{
  "num_hidden_layers": 8,
  "hidden_size": 256,
  "num_attention_heads": 4,
  "num_key_value_heads": 4,
  "head_dim": 64,
  "intermediate_size": 1024,
  "vocab_size": 2625,
  "hidden_act": "silu",
  "norm": "layernorm",
  "norm_place": "pre",
  "norm_eps": 1e-05,
  "positions": "rope",
  "rope_theta": 10000.0,
  "rope_fraction": 1.0,
  "qk_norm": true,
  "attn_scale": 0.125,
  "bias": "none",
  "tie_word_embeddings": false,
  "parallel_block": false,
  "init": "uniform",
  "init_std_qkv": 0.0258,
  "init_std_o": 0.0,
  "init_std_up": 0.0258,
  "init_std_down": 0.0,
  "optimizer": "adamw",
  "learning_rate": 0.00135,
  "beta1": 0.9,
  "beta2": 0.98,
  "weight_decay": 0.056,
  "lr_head": 0.006,
  "warmup_steps": 285,
  "schedule": "wsd",
  "decay_fraction": 0.857,
  "decay_shape": "linear",
  "final_lr_fraction": 0.0,
  "batch_tokens": 32768,
  "max_seq_len": 512,
  "doc_mask": false,
  "train_tokens": 492100000,
  "max_steps": 15018,
  "dataset": "wikipedia_en"
}
Each number is 128 + 32 x the weight over its row's rms, rounded and kept within 0 to 255. Layers, rows and columns count from 0. Numbers have three digits each. The size before them is the row's rms in percent of the matrix's.

# down: layer 2 MLP down (transposed), 1024x256, rms 0.0162, rows 668-751, columns 32-63
# up: layer 2 MLP up, 1024x256, rms 0.0144, rows 669-752, columns 32-63
down668 096:116077163036136155079142174131171120128105108120143124147118106092181153132103144129092114190095
up669 098:097163107124165120166137118136138112122117160170135128067084115112081154172198159134126123125115
down669 096:122046150133112140136143086141115137156138139147112139153120159111134152034150091139166088136103
up670 109:140120183131045135184134149140112175170124131077124102108196152128133080113110136101130079165108
down670 110:147160129128095134117065118106127100116118139065061118095152090125170134133155078112075128126077
up671 090:157154133110144095161139168134175063144165108128096138119106162115141136175109109152126153094118
down671 087:111094112111215139101154089128143088057102110151143144116132155117092086115114121172159104134150
up672 090:144141126099149111164147128125132090175160124132135180134135101113137148132116121120120027132136
down672 092:138148155116103146137102118112091199154107145156081178095154163118117105118119114135089173132136
up673 111:116159148084092120077115187125109145163109095113153176109138136128154182137096091131127100059189
down673 108:133113161148226113122157195144138075086157173105143084081116130114055100106119127176174104123141
up674 107:128112105090171132111142128133114106131108131129139158137139145124104100159055154131128140155090
down674 110:151163110169119110151099145090065107136104144169103095175158148147095104145155204154140104122170
up675 092:143053164137098122187146119133134135130160129130142094146135143120117112128111149186127066145122
down675 092:128145084127079114094131153185075157106102080162132143152094094143128129125100144175086132148157
up676 099:123219110121139135116157140137156152139130111066124096154063072134173112161108156100129166097159
down676 105:139121145102124153125162113146146123144138138120135144076122109164132167081128096080153135120113
up677 094:124118075115141117140197090125141072128128124124160165122084148116173147166124103100129113119177
down677 096:111109072113195176086187118069188124125140110130135142126139080146113155092148130174142138138078
up678 096:125140128157149143086118111120114175171143117130143146169152157112079109197112143103128114142103
down678 100:120179146123109146060119121132069113172078156133095147152195174132118150166100157133144153148145
up679 099:165073167125065135092142156115082180165159101150094064136153152124113109182133175130129076155140
down679 100:109138110165113134104087145119123152139097135210099128137181104151073147130150182160112105138097
up680 106:126135035144178101145144110116130102092147107174173114142110140119097184151121128143131087136109
down680 102:132160066081146172194147118104077160152134107155106146152143185082047123121144094091170149081147
up681 083:160139120088167137189181101126130119124086119142115165096133154123201090180113139135120148122125
down681 081:119211189134173106143098092122110104102069110150161092186136104125151113162109100095177099138033
up682 103:128180076109128078142177103103130109148164126111157133152116175123095152134116151122135151136083
down682 100:118133081091151091111138063123092143156106121171203114127133150155103112155117129141067223132180
up683 099:154093110153132097128140074133135087086125122135097155137090100140131080120176123110128152155101
down683 099:098159149076107117111125118204146145122107115151135182136057107140137087149134127122214116092118
up684 105:093112144115131133126165076129134086155141137153110135124109167099093165114197147114135119119164
down684 103:096120110048122150129121063110140125119093127142176196165109139089104143100177155140142143133099
up685 098:166151114135073138151145127130116141098209106131065146125187196125158090127185153054116111144133
down685 097:129161079098154101107127118131107160125093154103120126116148082108151131182128088047071101130080
up686 093:127145143134181121153151180127192122064163137171090115106087142145136124126112099140131152069110
down686 094:133088157133137094143137124194154184121150099118137208139123111135081162119061110142048104110155
up687 107:136140119132080110118091130123135145164134131119156102136155050109086122132098127198137148146084
down687 101:147159166207060139152104122142132195102094157149070121114172112111121133156159118119058072105120
up688 096:142123130139131194141091175128168115162210140151144164139124126094105136134119145182129117147095
down688 094:174119156100084104103109159141140105089118111089158150104131127137100171076118137203058093133219
up689 093:133161140086114171186110163144178157095102156104129123128086095147153090074115136124132157065088
down689 099:095088158128096147141117155144142088098068150087140098141123100120097074096139086157070055204196
up690 111:178167170075064157107088130135119122092103118085103144123131091133151152146000097141125101135172
down690 110:108154117132189161095136184116116112082123131138136138073100154109088063116127158109112062201128
up691 096:202120083099121114091106137125172137131137169116148167175161075134113106099093141105122106117059
down691 101:099175186123098152128104075099115156170055127162091119176176157103177095121157143099109148150123
up692 090:105105142121171134140086057113127109124148122153123169130141102120149118098171096127129151122131
down692 085:076140101126174175098112111072139158182109137127143111177136152153179145146145167106048178119095
up693 104:126076169170180125130116136108125087101124105094171135118134092119110102124091127101126110119153
down693 100:157113075103105132086112091126150164133181131103104194116118151104145083110125119194209149113139
up694 102:107129112136198141154112125140123151091089118194107120119083125139149119104165183153128169093141
down694 100:126058139110124165112158130128130101108180109079184141173127125081107153042105105112127049107059
up695 097:128037027148122111139169109123152135177103117159099130095084113139137096095193098176128117109117
down695 098:130110150110072123112184153171085118151178125104093100161114138051170184154137130092176216059149
up696 093:142120123147114107141122151135155129134155132144138180129082116107105143164086046190126099124145
down696 098:114164143102085091137111144090120146100070121168048169146113122144127129114143104175193166112228
up697 092:158079106126175045137097094149160091115092100163142158101128144157155152090098144136118105146084
down697 092:124114171098104079177133129205157159109063074137096138181111127146130132172140114157177167106086
up698 103:124109212120110130122093074113077095118142102128125080151099106116184140131085102135125107154092
down698 101:153124104103138105132106113140144126102179125088164178155151156084129076206091170148090126143105
up699 100:119160087106154115101110112140145070091092117093164156146170134155109136101202110148136124101183
down699 100:124102101123220195167128180128181189097146130095121146132120072073131168149104129128137113122111
up700 104:163053161169169154148156140131158102129163117155098174112143150130115083102160161065119137147124
down700 103:140177153116065112123134096112115107113079101153128141120137156202112144123158077153215161077154
up701 108:118167156053113146096141088132102133136111118114168095145146192121110160137151133175130124127155
down701 108:072073076108146169136101159158086157126136110105154145155105137051113109109145158114102095154129
up702 099:113139181161168114130082104108159128115154136106129087106152103160073161113105104167135192133088
down702 101:167120094191137184173114108175155199106156076167090134111139095149139164139067089142048080127101
up703 105:111157132115148107096127097127117086128180156132103164144163083118184162132091149124123085148125
down703 108:162131139146119127183173136131138142128128100079175163079109076166115163141106090107255106142131
up704 108:075127154110184160146113147115191072128090107134119131085133149121090164158133104161124159127126
down704 108:148068145117141132243110087143113129105132065138135146143106109154162183168088057114122112110144
up705 131:158120138164083158169117101143107145132110090119118109106100103137148161185140152140129112104185
down705 126:134118075108137138111193140131145079089138113133217131117084149111090079073151166046170106099083
up706 095:145091198119145098122120085110070149166140141139139111137147109098128107154136147079140148094162
down706 094:151175105123146175130093135131194110117115168120193147225147108124136137202132135135179115156000
up707 115:114161123092076160164107157124138135159147137203085131135148149130092110113131154137124099116083
down707 113:117101117126080126145139080194121142155095064132171183119141130077172155158128090107077153109175
up708 104:145127129142161127115153105117135132089163108164104130140087144139174130121158145077126176143129
down708 108:147154073134118139080194139155145134075113138174195137122119149156144121197137143173148156090160
up709 107:198103112144090100093152152131172068142209118092130161141058091122145106171088089105133138121119
down709 106:167138142130109129129126174086123109080138129149121176072122113109139091126110119146073134125220
up710 099:152126060116093154121163178139168127135144185137190168085151157131072148106128169150127070110076
down710 098:077093184110121076113192119125099149136074111178088069123142178089102158128145125133067116152192
up711 102:079180159119124113127188149128153154179148097120132085097052136135204148146142125234134174077144
down711 107:177116132171091116155151131152109094108185126066138133093140093169074129138119095111164115083112
up712 115:096152116166136159134140101145158138164144118100172138132135137116111147091138137109124180162154
down712 123:091133144116125111104134067064114189212153127139124160117122130099146186112079127129057150109104
up713 103:107185115118087155090126127150175120084066148119119059198091125121145167168135142119123171138180
down713 103:144140159137203155124138113139135187118125221101160171078114150121099115028141136078152129178150
up714 098:139118154160060161119114102149113194090159120073090108152131117114077168139140163140129124111149
down714 095:164186104152103086079148130144105158106079123140187085123115149142146114161105161032123143124086
up715 093:140131147140081122080162116124094104141146115161114062109197123136155078188121101188126180174171
down715 092:153137125135111092116120094172071151135178163135145155113090150089170126171151178081255114073074
up716 106:155127182108132136094082150138092092065138146121123156136106106125115086170132106082123129151094
down716 105:141142157103110100160111114104134124140114124147130123118148125122144128176098124147112090131116
up717 097:162174124149174122138134109134175136116133149120120155127025118144125177150180093141124145095098
down717 097:103092133114107136108198145121117132157132134184128140106132200123130116125147096157009175085181
up718 101:154071123119194130150131085145160154166144123163136115136121189112168113120209091125125184110174
down718 102:114094119069077102107156116141119143102126098084167181200134085080239156104172113129211116092128
up719 096:142146115125145157125115110135106152135094146157140125155242185105079139154158184125121119182133
down719 101:124133094127197144131132081109169186174058089179130109079145129068091111094193169096158097122072
up720 098:137200109085140178070120119136155124141111156134101173168166100137117154153149070149120146090061
down720 097:119128124140140111182147148142096174152081162148110110095172146127153087123132106106014073162221
up721 109:135132141159124130121093114126125101087217150202137133151202094119099111143141118121129126144160
down721 108:152070126148101118143149084240190161139132089188122132089138121127127141167121161136034082127179
up722 099:109114079153052130159123107126161124172068117179131097124123117109177142114198117174122123144122
down722 099:101135121156147124148115123187129143103129108183121072163124074088110067127144162099163119123130
up723 098:118078105162064128076107114140165112144150115070112138156159060154136089116098127102126101170124
down723 097:086149137136077109120100109159171080135114109133079120126073111099207136210107185099096124121149
up724 121:165106115142065127150117104130106108156174115221130178123142148138117100111160110105124109118190
down724 120:179156147102151131105135117198175122163124138158080172086099152126099114118189110118091116072081
up725 104:146105157084176150059137129136121091163162106099139137178172126096147121141114127083130177121165
down725 107:117139099107185125148088144030162142141103104125176164113085111145122111133163152134138124201159
up726 105:132150174107073118134111157097067114129112146139135096155097119135160122123105113179124139122132
down726 104:131118155142127140158105087113145079170106127111114099098140131140118007158147165141158136150111
up727 103:113115196093136119152064103122128079180112143150116154118137150121113143100193041133126153084173
down727 100:159117144133192133157132129166129091139163118087115104145097103154156069118110107149204117082083
up728 102:145108107078115135075116135124118092060117102075135140165139076135079161114105176143132130098122
down728 104:100140072129183170160092123132111133078128146096180157141071096078126118176152158086130061137174
up729 100:146126111109166163147157167125119183082081153056108119149068089184155102080097130170126155138098
down729 098:134141197143119137105133159176062096085123126110107102161103112163173100103119043116100082122186
up730 094:176075132115113143126133114144188120190228148112128132129146172136102150150087089212131125140136
down730 092:167145125134104123133116142127145168116157097180144180148100110067189177168132181090024120095103
up731 105:122161158124111117129096142133146101139173120117125119162159158142123133114083138194129099139094
down731 108:145117166151106107157077057180106142133146106104112125047134066133111134154197056139142122088212
up732 096:168156096128154103131133127116104082120173117093180082175118141131105151141113115146124093115154
down732 094:136191102122200129150125129147138129100058145141115121123110104151097101112092071190127134142224
up733 092:159159167171116128164104172140165107091138140124132089090117066154103086069071123221133149130155
down733 096:127120136171114076164136182132166118101170077136103112084062115172102162109095094130106098092156
up734 094:131112086167095118084125097105114171136187151099165071126103225120136172141130152124121138129088
down734 100:161177135118144102109091088078069154168143154150115143112162100155124174108107152092055155157116
up735 103:122087184151155135100130098125079180071091126130125109130175121129174103086126184079129129208150
down735 108:100197112137160143047117083109130129139122204106135105122157152162112125175170180131153150164127
up736 103:153128196112118162105175099135100087140098108144157187145139113133119108150064131080131138146211
down736 104:122133079123136170140128141078133146091164161118153167079099141156089109149157163120093109155106
up737 084:166151165082132134159168125122146143162129137097123104119058134132118157128127145159124111114156
down737 086:125150125169145138100127152118077066126104204157114072144095160173130084120140151157174080129123
up738 099:157148123141091161149115164118091123132090067098122108140145137101126105162110139154129052152141
down738 099:095101085144127128152143133140099123147085186159067142073138089122103109099172158140139081161183
up739 095:110080110121090153177091142133117129149128150133147141153119138123159056087110175126126080159139
down739 106:099183132113085129058130126076133065155085131151144124151138115161153131131136164157066169148173
up740 091:099130164148098144116165090119085163158121149091117113111072129138206157185137097153121119126079
down740 094:158142177142096094098136113129078094139198176151115058116193139152167081134083100121059165131117
up741 101:079127176158149135116111128126095165062114114123168110153131116130132113160052120093134149106147
down741 102:194183093119080122110081157170160108105177151060119171168129170154168120071105159093059137108118
up742 102:109183080118131125138108176136137092130152163193109060114130089126100128087088162120128151144135
down742 096:127127169111112165096159142135146107127111131096087065116178154164119131109104107093104063166110
up743 095:141072082138156118115156081116136082159101137077199102129104087116187087145086087088121175135174
down743 087:136198076139134146204158117078199112136239139092069122131112093105166141108131127130076092132066
up744 101:121110133160147122132124102115143116116196108146110188122127174141154106113150083129135129126168
down744 107:142126051154099152149170150148186130161124121138129179099127126172139124152113161170049106126188
up745 089:182144066129062127095105101145137146163157156143110179136150174144148119087163128109127090156147
down745 089:098133125096104090144170102158108129171107119158116100121157125142133114085143105049073115145200
up746 095:101192123128146150199156156113119152120127080141136105118050126102066159186200166140127146127130
down746 094:137140112106135134106114118077103133079093084151161135231099145144116147090126085125138158086093
up747 098:098120114180165121104106131128137144120128136094147074162077071114138115106114161081127174164144
down747 096:193133136104052072084128142160151114165145144106102140125129133180156110102069203124162129167124
up748 100:135135099123130167159141135138141087074082143135157130126055139150105104091078122150123182139133
down748 102:136113145099148172155115120187121138078163135100125144133105135098146077113135085080135063098099
up749 098:120113130128159123110127116141168109207141123120136124138174223122159144108153146142126144176103
down749 101:119133105166175101134124118068102192126106160167107123105115093153136127158153139121117126140077
up750 096:111125078089169125119152080120094132117162149142144106124155147139126156132172103128135177115161
down750 100:144139073102179197124163202103146106137154132080177144167181144152136124123117146134050092125099
up751 085:114122090143112153138167113103138194124138124123122163132154141133094145166162143128127100096083
down751 088:132104160155079120062165176140129154119098132107131144081110208134125157137119140103078153129195
up752 101:178149128159132126170131155129149149081164099127120136171106166145143148117043124102126101106099